config = dict(
    num_hidden_layers=9,
    hidden_size=256,
    num_attention_heads=4,
    extras=['capped logits'],
    init_std_qkv=0.0448,
    beta2=0.95,
    weight_decay=0.15,
    decay_fraction=0.893,
    decay_shape='sqrt',
    final_lr_fraction=0.1,
    doc_mask=False,
    train_tokens=374600000,
    max_steps=5716,
)
Each number is 500 + 25 x the weight over its row's rms, rounded and kept within 0 to 999. Layers, rows and columns count from 0. Numbers have three digits each. The size before them is the row's rms in percent of the matrix's.

# q: layer 4 attention query, 256x256, rms 0.0708, rows 195-247, columns 0-127
# k: layer 4 attention key, 256x256, rms 0.0709, rows 195-246, columns 0-127
q195 090:453524496459516489512487510454481490531525531460462469485521478465484500450537453469540552475466472493529469490558507523487454517513513555491572458521483467471493500518505532514526496506546503509501504515495494508481491488461494544504501517520481509506467522489450511505501488475460463509508449509505485543523492456495518506527476514492510468525538514499425480529508476510496494483503
k195 086:495490508497518505482467539532509537461491464476505495509492528492540520521511466483497511533477516476463543506476476461507521516509514458509441472491492491501482463520457477472566551501523541527463463459502553496506512513530512501459440519490492519519462505503520487510560543483537512498481523517508528457551509526541460524476510498539437480501520484515537470542504511517518546491503
q196 109:512459490546459512537510486554463505520477506507574514501521510481514474530495526531475468488509498478493528537503482510544469547519497505473469510497495503509518468534491516510500485517534520497455516472490522503525547462497535431559532495487473491492501438474513522509515476505541544468498496505481541538511524519494518489492508530487504514497494512490500506459536486505496472481522
k196 111:497493474564513478457514506504502565468472512510518496512471517465490516545468464541506503512472499493486494464492469477505524488484538489482508554466498480489487512494505494483518501513455520509550537487528493491509521477543538520492519527516495472485474548511533505520500497506532494482517528515472511489473505493516542481495523482512492511464486525504500514497452470515531487530491
q197 096:476479495524500506468489488492485512528509460520520484553459479487488521512509523514473485487485467483549484484545540540500450542472539445515492495529552483500562509488478482485492469493506523473488479489485470464562505485524510544503520498533501478484512510471521511497454496546488505514479499523484526557476494522490471501506502528551524467516506481471483498526491476481454508497480
k197 106:485518524480507503531504513508478481447513546509491517499496528499485529480540510485528500523487514463564509481485510512497512494470441543470484513496489528487508531499527488544496483513506516466498536499522452466522537497463481470501514523478518499451557494439518471514486478513488478447540477510548511537469503484493563475514486524439504540458476518508467512513518481485473434505529
q198 113:484523543520461522562492477509501488475534469494525490507501498510507454455528531462548509495500522518487482518465512499510466452495505530513520528513512526511411541540509511545504508535489485496471503497473475553472542496485510498495499506472478468509488510529524532508537496460507526507474483485516479524520508466532515480530499502527500551515512475529492490486481481488528460501490
k198 094:480501493521508513478493498489498538523487515507471469518510531479523519522473453475464467514514479542459490536511476431525509550493512489530469476491497474486525464488474470501538498467479507582445507494489524447493497529538523492461505524486492509502421511516487532497491517516536536481476508487498504458516477532496489500455553452520484517479518515536525446513486460496522497530525
q199 092:459497505537488489517503491486502529557523501512492518534480540487506476471489494517475489495476470501464506518466472510506463495488480468535478511520528520507498512512467452490442502453517527467449486503472482461520520486517469514512506500536498489492487523499484520513497488535505529494526488522497546505494489487469458452502517493561525490497524518469533526561485486497483503492482
k199 102:460461522504491500537497522477523465497504497525544516498461504483490531499490557504496483515466515475507453489493501520508445484500472495498499541494493522467521537481513510499467463533495525497506551494498466518505506508497548488519542549470482472471523517467496483495473492491498508466475486465520523504464505495505571457508491535471530515510491531493486563506500480493521472520516
q200 100:477476516490518491497491519505514518544422488491452462506545504483514487462496499516515474472523541496511535476500506483470519512515530523507459493511451490495478474453484524469510512535508498529490528512495557473449452508510522496463514473486487503507500459522500465507506518536474520447488471541477484504480491518495462478479509475460518518500545535523522495465487515520489524498509
k200 092:504506522491527485520472544531453513473504533528510536503556568523507507508505504491492483490443503516519493521507437476516499524478483500524537497511518494506512493494471526504518511466478522510467503520511494473502501507488487516522510437511501457463485513482526516519508533461538476492522524546510514453508528509512535532517500470484479467517491452536508504503516475522536535490486
q201 106:517518468517500516479506514532523512494563495528502505536495497515504521514501524471511474473505519510469462530491534511490482528499496501532521542495507540528487538496482520502503494473521540492520489494479506523480522522490491489519488526503500459501485521526519534455468471545515494525510506475480499498511528529511501456476480565530475498486478499479474498498490463503497453479527
k201 117:508460511478469469492501484492472473507473472500529491470479515452475522504495439491485562535461512486506445467511460468529475468517510526515516530494493532500538531498518527515510475514488508472477536503502519502494511495557531530501569546486481478508546488487499493475532511503475484497502437468444509530509507488499522500481483500496505487475476476509505500514528457504509467542511
q202 107:498513482496503478489541475484498509487558531528519525509472493490492521523468516522494508493485469531479514512468467540515474489512493528493507529465529541498535505518495455477489452510504496443509529516469489530549529486493513505504520523505481489488521519509492543526488504482488523473519463479532535470496514418465463514478499504513486501500481482459573557506571478498496462465495
k202 088:475456507496471487544511500506526505459513498538518536516462467521505526503470477541503507486471505528485525502490530498507495456462497515518439505451477551497448532475540516547474493534479480465499459483476500541500474504532510490522481512489483483511464497517513491463453471506511501498503507509474530549488466468505468481539481540504501505509468518485476499521447501488489490516472
q203 106:480476475470524516497519511472527530506505496524472498516494505526511516525504445485531464488496492486494489492535511487531526487500488450518480542461510531500524462475506538441456479508510539500570466507533502498501462513492497471472500471546511500501516464496502443484500505515479481498488518539470499508424494504475544510496495510498545465498508509484482477493484525513478519478554
k203 124:507508526443537483453451493477460475533482497467444466489520519555480492518526493503522523494510498474471498478528535534478553491512504536500504457528517458521477519506490498521502513477469475456486466483523528553492493519480497487507473483486493518504459495491444519480499514475454504528503464503472489477533506498483470529513474507493489434547512444528485514481511552496491545488484
q204 109:505487522527472504510486482483533503479447495496497495529464513500515495556535505493502513527537544519537499479475512434530538480506529490488516513469470442512469489508512517539522516491460491546476507488525542494462538521509511551507509455520474499486485513518507476514584517491497504493518475500499516496487492512495544476519515494463500502515457507494489468502490506489483533532493
k204 122:520457510501514529530495540514531510500506513481481481490520529492544501475479489493494471507514547506492544545500486467483524543481520481495521467530477468512471466494471504495530525532506465522455507501489498471454515506528498520492444490492489514520461503523471452498463510492482511486476555519549494483528519529538492493495500522484499505498535524534457459473510537484543518465510
q205 103:485465509428567483494520536529495492469478541507526517485459475453504557458530467491531469487511515481472495471462464439493455498522486563476500502517515501502532499468499519498479460447511496505492530501541527509554526482508504490506458505506553510458514472509505515548516530489490504470493513495486501526497543498511530524464488487494484485457515521469519485490534453500471520474517
k205 103:502520492485516496538482486527484520461534466523515462530506505500477541501440559499527482529483487482466496495490523492551477459494465470505534518465485512534475499503527487485554498576491487456466467489499520518495498503505545500495494516485483478511487514479503442493504526532531504546522524484493528455450461522492447504501506568509500493506517511506504482542468479496498464483557
q206 114:450513525524468488468487494523476496555469441496521510520469441514498518503522493491502520557507444537488503526523494524512495474472555507503464483473514498509531497464497483495485517490532494487495514459494469514524487481474531502527462475506513472487535523543507493522523510480530536508523515500457507481510511453500499465460500502511444530478484487491494466511447476523487493492512
k206 119:552481441483486523502528467477464516492461459501514463509504443510456526539503462465522505481525506477531500474495511493541566503498513532535497547466515485517511479495521514510466497488432516481514547505499486487495487496466479470509493540496510534464499495487521543511511500508491482516533522486492519490467509491466494522490518482520538516454509538482480502502525534534477536480513
q207 114:482474464503489467535464507488560512476435519498464516463521510505507500475460532552544474509510535490517493461509530449448512530474490503467506531512466469527506481476502486530523508532483462527513468503495542539498513512552485540523502482508499487487468516506485482488499540528510507496461536492473499513507464504482512479517519500459488497505523510490517462467502496467514531529519
k207 111:470474510504510506479452497501470519539541517492505488511506515498545523528508515482458482497511515507483500535531443462535481538486508502465517473489484488513506477536462511486533525456487534528475533534528512516498508500459505512497450497519493523483481537499451473530485563466536504506502512514510434461526505546509495494491484509553523489513474473532488506501522505508541514472498
q208 156:499487531485558498528464536518509498464446507472517500475505485516548504486513546496478493516491543477488529498508492483503542546476509534441485478494458443518484479470478547486541536504494493521516480503532535493470510498475529481498470477509460517518491468532488454489514505505512503495480493512500499460501475485543517482502488478452491488514525458535494486460508528521463545512511
k208 083:502518483510496472477499523512528511502467579484530508514496545496500524498489516502481445500506533484527506504495457455516481477504505457441513519496491472502510475491468515500531507502509502492492503511479512504496532511470526486472535491516527528510506503495515500522486529478483535503479506508548522496531524500448572494475469471497479522496465504554480538474546471515503528479483
q209 112:535511493506467509519497507492498486513462462532491496535493533527498446505432529530478514466506507514502522492516524532487455510503549487487483506488582511467491537478519481481487520486551528501522560471481462494525487474514516501486495499491486513466478557501490531490495477481484506518486490489471479520487519472467490515486526461475485463505498501460522477536514552485522504487505
k209 083:502480523509490496497473507470496503487505511523454491551518513477525462470546492522506533524528447516500472533504485544509497495460527498532467504464505491515499514510539455507523521547479464477507470484471526489520483489510513495481501482518530518496500499493531505520518497442518471480496458502460449482515497515505467493460516497537528533468512522535526513508450488470524495484508
q210 126:514540579495502488496492511531467514416546474511496533520491463543465458503533514508509469512498519483548508480528534503470505491484517590456531510485508482556531502512516541489507522515490507481509494438519497509501470504520522526537512481529544520509497520493454467472514504482522507481525547499515514503488542498525546504477485521512472515509483527499506511478540503486558490521510
k210 126:465531501466489468500521521504513452530496503518496494529526527497504480516515494498527509505510504484491465499528497448465503512496515490493483446505524525506476501523493477523529475470497468500490484541462506537530536506509492514498476501443506508487521528489564524519514515472489506477469498468476478518501496534478455559475464485500541542451477528508570449474468492463505557476518
q211 127:549523502501532512514513473457505492499493493524458492470520503509513494444491501500519495517542491539489500529494530452470469482492507514524511532487519492489502484507523455502485492477521495534502476488505524477512555500494475516509502537506499516510512500497509471480491492520516482498548502521524462548525475481483441467532501514533497507413552507496493473518459495505508492454521
k211 113:495483497524491480526483492462482510478508438486458485544496480495507448511496473478478563514494458504473489478487557550497523507541494526547462485508488524490477525524531519478515504503495474501501470499501488498489508469537503499500455519459470488495470476496535506533519473485519442525539556499463519524517500503495477507510526493509495492515537492508531432535492525525517457540484
q212 112:492481521498517475525500515499457523493476490486513521546492494496490508518489459549541504478493487485535503494484491509532505456536453448508507504470441517535462532502484506518510471486480475448449463504506488491489477494515532513478511490538480497505517520512515495485480480510525521527490487486499504472499471519534494524518474476522495485514498472531489488470474463478528496515496
k212 109:478507502496476515550466469529499499542518539491486531490519531501495518536522552505540485498510514464527505463510494525480537502501503495491484481582512495519519507522493547519467478487451502518500543511477507501481470508470484479503539485514488508504498531481488531499483478455499535488486516492483486510479511471428555518500459486490518481531502474516491519478528503498503510495492
q213 127:528525506502453501524497476478515512510497508512497477512515507485485499471497506517520483444537512504454488493510530487469509489476539519525442504492519514483490484499513498531443509488507544504532485510488504469463465509507473488524498499487476507510510532486501481460469484525483459466502520510501476551536486455487445508506508492505450504480507522483504500497470525498575507467494
k213 113:520490540504496464501493497475480498513509482521465466519538514511528463461484476464463536515476452503472506511484502507511473519542519469523476490486496471465461490483525512532480508490534533508544496471469514526510521495500498493514489488511529502506488513518506488505510515467547479497517480500526504453500484520528467533511530521483475503468543491506535466524476510489521474518461
q214 129:504489513531447484468505525512470499469514501481486491488487526483475495502492500559495484490459465470539491486501463483523472497481431506479528503492466522512481480499504509510512501495483453474480517510481430503501501482517518487524514502526498500498473474478482510501511502492514521514490453500474482488508507484513527471523505541528517569535518525527449501484514444493484475539498
k214 117:477503535473518497517502442530535516530498516516513531452494475512482535524515525492463487476550493528486526488494463478468518485485482545501530510518533490512527493530554523471531473469487523505520518519492504482518435514481472516511497517480494489471484469482449557468455488461530486526505479486505489492464500472527557477481455499501507484523523458483501527457518514486461535531519
q215 115:577485446476530501527536490502491461469471512511557513474487451482462507509524453490495528502547487486469488492514582475490504526549496501461490456503505522479515522476546526519494467502473445519491475557507513511496479496518486516513470501481474523472544455471526474490522502487502518508498510453473513546506481533536493525511513478509491511473506470497484483488502549475498503513495
k215 108:477524499501516503473467501489494497498538448512464511518476518462493487510499502485500506515512493512485507472518484509505504511536521497560475493499517525503493514530521494497522502487494528515519483464513520478462492521507481494445466479494526497459477539518478504536549503505516476523511512503450442501541494490516505546477510465537515472485511535488544468517453515480514507467479
q216 126:460493537520498481491476475532474516499485531510467540484506500509507517493506486523532484530505476476538507528486458500540472451497443487469530540500477510511507503502499511486523468464451466483470496480493498550536499470472499464554505522494487463485509482482496480497551490480516493495482487479491493484487512511539563477517482508512564513522493509515468496512523463507437480526511
k216 119:520469503461523485506463489516501545521481521495518489479497522499495552551496489525511482482503504520486487479508471500508568536520515523508525517493486485478489505476527508507512445509505502493494548492513521494483474535467471520503505514487466494502466471541526512493536470525480533506501495543476500500469495481493509498533463478492520504513537500520469520463489506472470506512501
q217 110:564530492502535505503550477456523432483516521510505502504474463512461490484503527519454502486524505518446503468492564492470497479508510514496438469499518498495515510526573530512473480533557506550527522504494545469476484501534522510537474514507500491498503496486510510471509482543519493484515537454501493505521516489487493508481528530519489505460499507469496500478536567480538491492469
k217 102:474495492496482531477480517479522470515534446491481511535497517502502499469504462492516530499521487533474519507482500497509486531500511503544497466464487497473472523522504471499504525492503498516520471461497493506524481470533504519456460524498517518481503498484464472522521553471525465484525495484512486508526486510521485557482489504537489509470489507488543450489482514462528499523521
q218 127:483540487469547487501511566494477483501477501488489522486475512542478525530479472536539499510506502517531498505474495515506541512474503535480555482493453528533530509493504548465507528509517475448526505494520507529490532474500532484485528486512519527483520499461504503482506449482527519529458450507501492476500490476527538493509488510504495528532513469528497473470483461472532507470479
k218 124:502522529441540474485530483494490516502455485441499538507455451500521481522504519526514514523489516523514514505484484529530568429509542518501497522539475494527502534506492529507500467519438479508488480541494490555515530508484482482536523484512509495512478546540477521471501501471491515467529512488500489468478492470481490510506483496516519483517457461496544515458499481502491529494496
q219 120:467513466510456510466522520539521502497500526499473534515496470560544463453473525513535469485489541529463436491511493526528442496493453489532477506478462513499504512495481486458479505531518507497493553430531462494474505480500506469491490537501556528507543518462487510475459476485493540518486504480515450486485525487505508495477495507536457512471460515507508512503520466516549505501497
k219 117:485490520460508493507490474486532520509454511512499528520510505500510483500502515488505511513491459497497494479547504499530517475482554536508518515507518527517515503531471502510454511535498508455516500500478504495494493522511499486540560549495509466546547490507489521476518518436498486526495524535501524522473517512509483539475477543505513483470499494479438477456496496519553491502553
q220 122:494487508508501522505478471516471586516475507494541507478491482499524494494520482472498484527469496518562493523522459480499500481532492497473504535522513481474501493498500514504536499476545494509502531493500509541469554509460515499494456480514490512518542509517479497500483506483465493517501493486493541487507549528535564530486495485507566474508480504531505466502527499477447489513531
k220 116:491495461492506521456492536510507546491509510482526496456469502478498532501506490442486469485486525493484471478462530493498495515473502467491518505495493495538483477494469516490506508491465495490475499494561514446544478494520476475541504483479491496489526518516510478498503462497499543477503532505508506479472504544477504434501484471497516495500500498495509552502526496484549526449491
q221 122:515502531515513483474504437438489531499516491508483489502530471515482508487502510455454466495493525490495482481500520484496555507500523489519451518509546514446497465490501514490492483507467551542458441541529545445508452552514508480514463525447487501482477527471514504500488487505483476500511483542478500512469445465553457497493498498506524483510523478447530495508452511507475512493505
k221 121:505524499534487475491547545470497431501536476488497470529472488467484485470509477478511486515487461498513512500485516508495445494492506480509458444492492487493451518458544450504478540487537498515489503451481463510488531487514473485504486494486511520484497491499482468517535475498485487528529478492521482512546503555526465493519509521486441478480457530458516472530479519483489491498462
q222 113:495521499539469496508488491498482497530467458505472455494515493497521523430494555497481485511536509481526518534486519521435490476475509521529494484521491454470519516483455472512495485482513547505497492524480490464484516547520475477529510502467446515513485537503493509521517485538487521517469530489515495483495492475462447495511521457524487495537516490530508495513516519493493494463518
k222 107:545500502544539496523473486512524524461509519524493487472493537475503451510464508470491483497492479491528462523473491552463482497508506483488474494472505499466484517463474484525508489507529537515493525541519523483532513495477472493498516460544441459530501454475533465536510520503495504477489459534477519494502516511504524511526543469477542497488463496509485514539457501540508432503449
q223 109:515506492450514445571494475444512474520511521458501518539476526478469486487479492544493463511544489514484503527448514497479488489517497495513466468461475529443457527502513508522495488511455498518507495529474532473470486517492479488497502507515456462494489509487525501509502468556483478453551511484474527500528451455454487488548515502468510512483517487475545465514479499497555504510522
k223 105:514488500502493522500487505475474452502528463555508469480479480507463521488493491476463490514460465522499527501514509521533483502517496534558454496507509495469493494537498518518476529482460499526520514540493516521520479464527515489466523518529484525484418489483478521518512515509551513547517476514454521538499476490544491504533492516497523501540513488482518489536481514505527474488509
q224 124:527461425513466541476473502472456490509467496548544519478491492515514528532422520530470472509521468464477514475501504510551503550511515452510450566505492531493571467481489448496476480489475515489500516473486504530524514536479509453492485496486502480477517484502534502522497513552522489499498512490454504518516467539487484518477518472485524512504488510498530471529500522510444518493517
k224 107:485505508477496488540518526520513523464487533480514528476464481516466522513503516521557504507489494496520461465535506490488492504506465520484509498492518508506534518480552516512453505530553519487484546497516477510488510435514523486523522532467570496480537508469512547472491480466481502511506489505514540503494544497512498484497470526487511443484478507466484515509527499505463478538512
q225 095:488495474500490495511534522505494476481508478459473510490483558491463491516489494458496488538514527508472475475483509393548503463493498532506522504459480494536483533460496540512494507483452473538478495490515474493515519508502535514506478501504517498493488493503504502482532496469533514486491514524503535501464507480529494479507499481491546531463526501486494503475413532490508541507509
k225 089:531498506474506514490546504509533484547489499495566545496481507539468519484487510511500517481471520503500527532505514491492533519496481499477462526532498518478528506511486492514453468514571510428521506548467496528471507530493488503493496499497479555527515511528512464485494462491451494545509536512557496525524508523481521490509503553486511496491489485469495518469541475512547514524520
q226 087:511514497499499521486544529530512508476474453494522520475504531526488485489486495519448514504509559489491518471494502491519520499508499474449483520475474517519507478472501491521515499459480447539502506497519519503503516519476517496505461490485545501491524459507506492505523566507517507472511510498494511499492495502511491500483497509450491561496496506535508467471504509499492529495495
k226 087:522497425496505515524520498517474499522490540523496502485481504535534482493445538543530488467490527485502506480518485532495484489479523507459536527501503516485485518474512509529461475512495488442511501495515481498513480503488545475524540506510462516460533506494522510546485484499472508546517478515495484477560519507490491492469473532526521511474466529498480535519529484504498514508526
q227 106:539474459506523527481494497482493513502464536525495509512522496510491519518475497516469516488524478507512520510526512548482496526507507460532467507516505477481558481517471463465479498460503530475507472523498487460521455516519466540522499503521492483481473514495495494482465487532514481540517504477484474482505454518461447517503491484553504464500475505467516517536510489479504506473497
k227 113:513523525488535482538477515493502488458489528495484510487490505504446488497517533504520525516471506473578464494495510536477454484501441521489489533484495503521501490469521518509490497508532464478542535474536448503520496488479472468496557470480522487469549481468527514500467480498485454504501463515465542538485527477518547534527493530459487506472497507510520519493535503504456473503487
q228 100:470520524488483504441513513525493510502547498476495480525457504466456531496524497460508506494505529492516487468542504444496510492477499522542522477499488497483485531497506509496518491477472526496544494514507500469459417519490534503493499498539528511503504523504459479498493474462468516486521474551529525539500521495472499512499492512503503508483524496493443524502497479495553499528480
k228 101:486511527517507508504512481509508501485543470514542520508536523492499537494461497506467547503492549524487542555493514471530520546523506526518445501491504551450484451514482506483532538525483497486513481501473538506548519510501501519473463518477474520548451475539527476494498439517502498505490540448529519517507478487514469548501506518489467490524524501486539458496482492505540503498526
q229 095:511487453499450498500495491491494494469533501533524498527504531524506515540467517443493523509552478513520455491476502478583505447517512457538507506480512499464529497494498489492445512446453484489541470485495478514529507499524508524483470544497494440483484488516518474444540486494507518512505551502500475502514494543483513505470507500523504451464481545480529530486472470481534511494538
k229 082:521489517487497516504494478497509467493491482510480452461488466510462534498480550503528524487539495522486455536496477509528464483488500513455504539511505572490483517496547514504481478506516457490469564524459492493469475504465487492507496493499488494498525496503467456514457481543501509502474505453523540504452478514471474490579462530486512531526482502477482537475486497480502501510554
q230 093:479481477550488510462460487497472505520528484544516557517490491532513493535455499532474513484481453533506465517513507503533463513482500443512506520540521511479498486500489473507488453504499496471536507481475499544544488470504530505519527495526512458480547481482547525506494477542502508511493492488520520493524494520436524483476501506510525477523489506479493507503511462518491484519503
k230 103:484496493526470475521563480512523525475480533497534516507429504493527563513486501491532520528504535536511500498513469485528507519487495564497501526472497526473523489486517482541480495469509532514499513488495519486501519507499572528509515529456539480495524508509518472484516470502490517460505456505521498534517512497535485493510500461500499512441492497482456507484512524495503491523529
q231 098:509437487538452499518493479527454533504494507541535486494489524514528516524452521512503495507535518508451524498505470528540466536481504490516443535492530521476515480485505464494472485486482523491481490474464501494492545519484501509523547513498480494477516496531516531490468485509498514504510510471492516471497495498464466487473496518502474484494469499441496522464515509518480483494509
k231 087:447498445524457503510553456509536532491482491539526525535502490449505516511492500516509491481465530484477492498479499472511482466486501485501495543486503554482472545510546501530473464538494468464463518466506522534491499473533518482527502544526498494483505540492513497484479500513506480487496518518512526523499511509473499454536518514502502531471507558517495511516470486507538482516498
q232 092:515478512499476530495525490502505476547488492505527520452484519476504475490499539507492486484493484494505510537487512508472473544530544478511498481546513497510508495459497488500513487489555509487460464491470499501521577505486502520504535483512485478467534516492479487522456481541463502493499475482467510525496524482481458488487496496530530501495522478465475546510502499519478480477502
k232 101:514474504474473494508516514497472518450530514490537533489515512460507521486448524535498499525483508463498487469492506514531507501465528523514509546483477507481517493533512476498490486543486529457504566511517507487513550474520530502503525547473517508501496523492517470510487456482503497441505468505497484495494511489521583503486513528461452539496435535499469532509510474477498484511509
q233 102:504551489506501503474529485488489514490499529501510518498494510507452544531518497499502479480479506525476478484531470516517510514485517501486487498493522478478556493508501456493518458421485529480501484521476474464502469552501503542502443505488482482479455534512501480488551483448547511523507503501505473461458475493515480500502499468540497454486483516477528502546462528461499508540491
k233 094:527497516521510513547536492500525485495498459482488499521466477502443463517535505489506510505534477479472488507498515506500487451541446483477529531524488540519454510467535529526494493544533468463486546535537483501501500515499474477527497531530501516489551508514482504455478477510465492482478473501487532502526505487490512478501497568473552492551461517478491541501527506493468485510502
q234 091:518502507468482487528471476525496485449495503526506472516484498463487428505480460507510513509524543488477492497505522480507521477509479541463501523496476501482488514503499532504487475518503486526534496474505503508471472487476518512441479497432514486546562477530511468527569488482483499529487506488494500484492501481494465505509491512505480520491487483524531497487504480494515492515486
k234 113:530480506521507523474488515510479525502509468489475513538512528493529493526500468462480485532529479551434516515539497483498508455513530467514448462492482523501490496536483480471518540460490477529471461503496533502501479509514491484510530513491490529538429493536516539495545501486540490513499496532483440504495474509520493513441491484533482470482496510518491439510496486511514538505458
q235 100:513514503513514471508532510502538500477455484506467481487526512515537504489468540506480515502519535475475545473480501497443526478527517534462495474468461463522500482487486532540498540532497468518484493549526530501480538530514525497490509460504485489538464455506486459494510523528465519487534461507467500457456472464497533506480508476489488490533481497519531512469531554507503522490486
k235 082:490526547472505522494467526496523515472501520497502542515511514510519487500501535479485470467476527518487535501503477540503477552504511500509499481494470492484479491482471476484535515470486505492482497495496485496532474498486491502463500477502500523503465498465506496516458535494530530490463512529465476439487505504522503533446506456490481481471514465509508522515499492504482524514493
q236 104:529528506472522471508525500535487470480471505455484495474527488466534498498526485485503564510484485524538531509498540470503536510549504518479502480502413479501471530490499561515544524534510461517554500512514527497492499486509462488522496484483477520518485481503487490433505495455480496466521483513517498499555545495532475518508493500497472488495544505535508456461508478505517476481510
k236 083:474498498489520504481496544485468469520512440490495497507525509531506541543471466463502488502514508537509534551437495500483524510491543474510479487510527509484482449478463474486538527479498466517531477522503497489490496529491505490485515466522517503495532545518511511531459508543503487497526505491498504475483486494488484567501508498514523508476494455515497491497465500538502516449472
q237 115:540474490481443524513528497518483455509488477505504505472519481485490488494506483487517542493479512489481481516486536499504515452523507483524478522515506555487509530530521517510484475477542490506491519453500490477517505480455451502460474529480522502524498512491489536490497450486494473532486484531532466575542508492534512517515496496491504504518514506509477493486492527514552505503512
k237 112:474510476500524459503471498545480554493528497491506506517508518449498495496489465500488539530493495557479497517489492502512461493511536460516417468477487505482500489528486482478516526513526525512505460450489500457499486489508487482452520515455517498487440502529537531494526506514547496527488525489481506513521500510500420517485506473533464484478525543495506493547449494497515525508499
q238 116:455453501510484525510464537483489504518433456508494520466468514500532472518468482550482492474471502493534473540511540513530495534487501503478479482506496454552499484513515488508512539523525507502492490515527508515517525480518505484526530528498469488493534519500492505507478527462463468497484476553505519516502487496483546468523490539451524478529506530474506484549553477511484517534485
k238 105:532506534463517488477523523504513549446514526510524524494466516514540480474471504478508489460462542430536486485514485464475520518506524508457529515525509462531495457494516468497512521484537480474526514531478503505521504489486525507516452511480483520530449501517513491544523508519523517454474493525500479519509560496485512516482495492497524526472471506543478501506513535470504528496566
q239 118:453466523522530501473520522518561474499425531466448507525481527506541529489516514539513489512507558514486493518488505467510495511485539534490533527504486480516472488496481512476496551526519492465530537501506517523513513501505516541497525484543479505521498498488459510489496513479540497470473511532533500538463466459503560494515513546455455510531488500481513518483477503532534515527513
k239 110:500527528470528459514514505511555496510472513468493489471508517479493496453490518495496518502470565475523511536509502494507497522468480510486485463526470482503506490458469537497505468493483549508448463500456511545445544464530522506534453508537512493494449524522506470516514520532490511513486513523547534475488503518523496508502508514498484511528528464465478465471551481531516497532520
q240 082:534474501481524503464531520528483513462537489520475503497500463461474517523487514497540497477465510482529489474489462525469511508491496534507502493513580557489512475529512449483495509458481526524456483490512513472506493483474464467515503512468518499498481507462520484545504507548498478507491511514458469533518508539517492501529499512509539493507499527483507486496485497499512495504475
k240 161:505502511498485497529544470478496491475507515528544499478478508502464483501505499515483486503512509486519450499468519505510450475522482462495523551484522526465511526459549504504493465505518517491503536499483477505502516475496506493508523531482497460482550523487529501507448466509476490456498473470524512511463496490490518478553508531500525514466434514458525539528506448481459465538470
q241 105:508508512567490486534464509515492516517479456498493485513470527486558499508476464523532507524527484497492513515495449529488457535485499492474512489509483502487482481486508457483531524505486507508450518518505511509520501508478450478485455463495487473482527503521514458540488517491505481513495473511499528537485530542512435505537481496482536529507505463496499500496460443520477494522454
k241 126:519491486470499480517495518514454479520503524469477507530535465499544495464513515480479498498468530524505512499499527518483563515503538494538468474473486484502502514496472476516525544503497521523498453472465502508478507496502499499483513513479484514521446487545500459520539505496474501473503493575507515460520515466515475510455529477470480497470540506523496463555499512537504490495486
q242 126:497491471531439488520523515519518506488554540466478477516501502522476498507518466500538475491471502490522468505517482538509490534520476475491556486519489473480529502483480519465514459483473528508494530471522512532512488504517478465494502551492484490478521482485502490536452498517457460527483519502476498476487519538474510464517488503521558506523473473519488562470495447473502479470501
k242 120:513478549420545495517506551473457497522446517484502517471478462504496502520489528525525483515491525532508455497509534516516543492528509515504494516478458513514492516537520529470486496483478501502512489520488485523481470535504490489528517506497522504514542500525518444474558495478471467496469481505507508481455464493536499493510462487465506478516478500492534559473503471485484537520451
q243 106:534503494503501515499495493483484496536508485500505510538497504484509505440497481491500503481530473475511436494509521500453493498525474483472520504545550482551539513502481508458500491509523499503469502517454485529524517485525495487484471466504502524481474480484442462520476523434518498509470535494519491472534527474490502535425512553544482517514516522487442455522525503513433489497501
k243 104:489499487489502468487455475517490517495523500481483479471539519492513480504516510465511431513478477490507458523506510565467481527481519482492524523513516474467499516481451499490527518538499524479500514517526486524507481509467545487490492496525496450481485515468454482508518537495480448508538508512543504479519490498474545498480493526505499456460487496489491522517493539518501506533518
q244 125:506496541464508511508518497537488548496446489503538500496507463512486493499491499476508519517500517544494488532474515479507533513508536540513486514508499524471561523478511512466512507492490481544496517455520540536481512517534514490518469503496487507503499479514514445516525538513491508495478472483510525468483490520536505449519510453443520517503526485505494488490483464492455538495498
k244 118:551489524488537439506479448484463506452539530475505493512487531474500498508520462503489481529453492515454506491499523508557532488551540486506501484462477529530532537532491501480514475497529524523489436541552502521477556537446468515515474524476467494481497538555510511484536485500506488508486532489461504465505495501496463543508482510493491531467470516502497505515515531504513494456479
q245 119:487483503477501506463468532500480546505510484494513481491510552494492468489496538522498488540485467473505484485517498541494482509497475488462499515527498460507484488499500470514503518550515507467501506498493489471489457522478491532447479511500472485519430553505465533501472541490523483500474483478500492479467485455547521543539473500499495476487467559470525537515531500499502539518509
k245 112:472505516487485485526513476471540422485542509476477508497504525515481489456512499525501458489513565466495466503508516476500470502455502452446472455523528495489517491480493503534509491483501501518510503504494471487534529494508520536494485515490511564500491504540513524534472482475456532521485466498497473492520544487524553457446527491503516495522504477496507502499510458487527494551521
q246 126:475531471495439506481492533485505507460467489507479448491457523486547505510483469485568512508493496500501507516481498484520480482560487520518531514498427478484504499537462460540500502492447493510498501481512496555516510520509473489505509508489516504473528475480515511469556508462453550529508477522496522489531492484501493514513509536494510521515501442475490554490534481502469500496495
k246 126:555503488552528529483523496528503539515486516494476492464515473499465533551460522491473525503539503513511519481537476479489530512505503528482506533514515564499519448469501515470507517487502480498483512502512517488513463533497487474519521501484464467557456468515509492499489497527517497524488507518508500497479522486490506471507509479480484528505510454480465500493490453489497500507480
q247 117:463521494478460485500462452548453490462502526531539497497520536500508508474460465537472473510487504528531474485523546523526480443549500490485532522461532519502491541472475515473490492538493505508495455527493513454507483464516523473542503516477526474493503498505512501502485476495538500484496499537491481530520447526517498530426479510498500479473493500498447519534485481491493488543506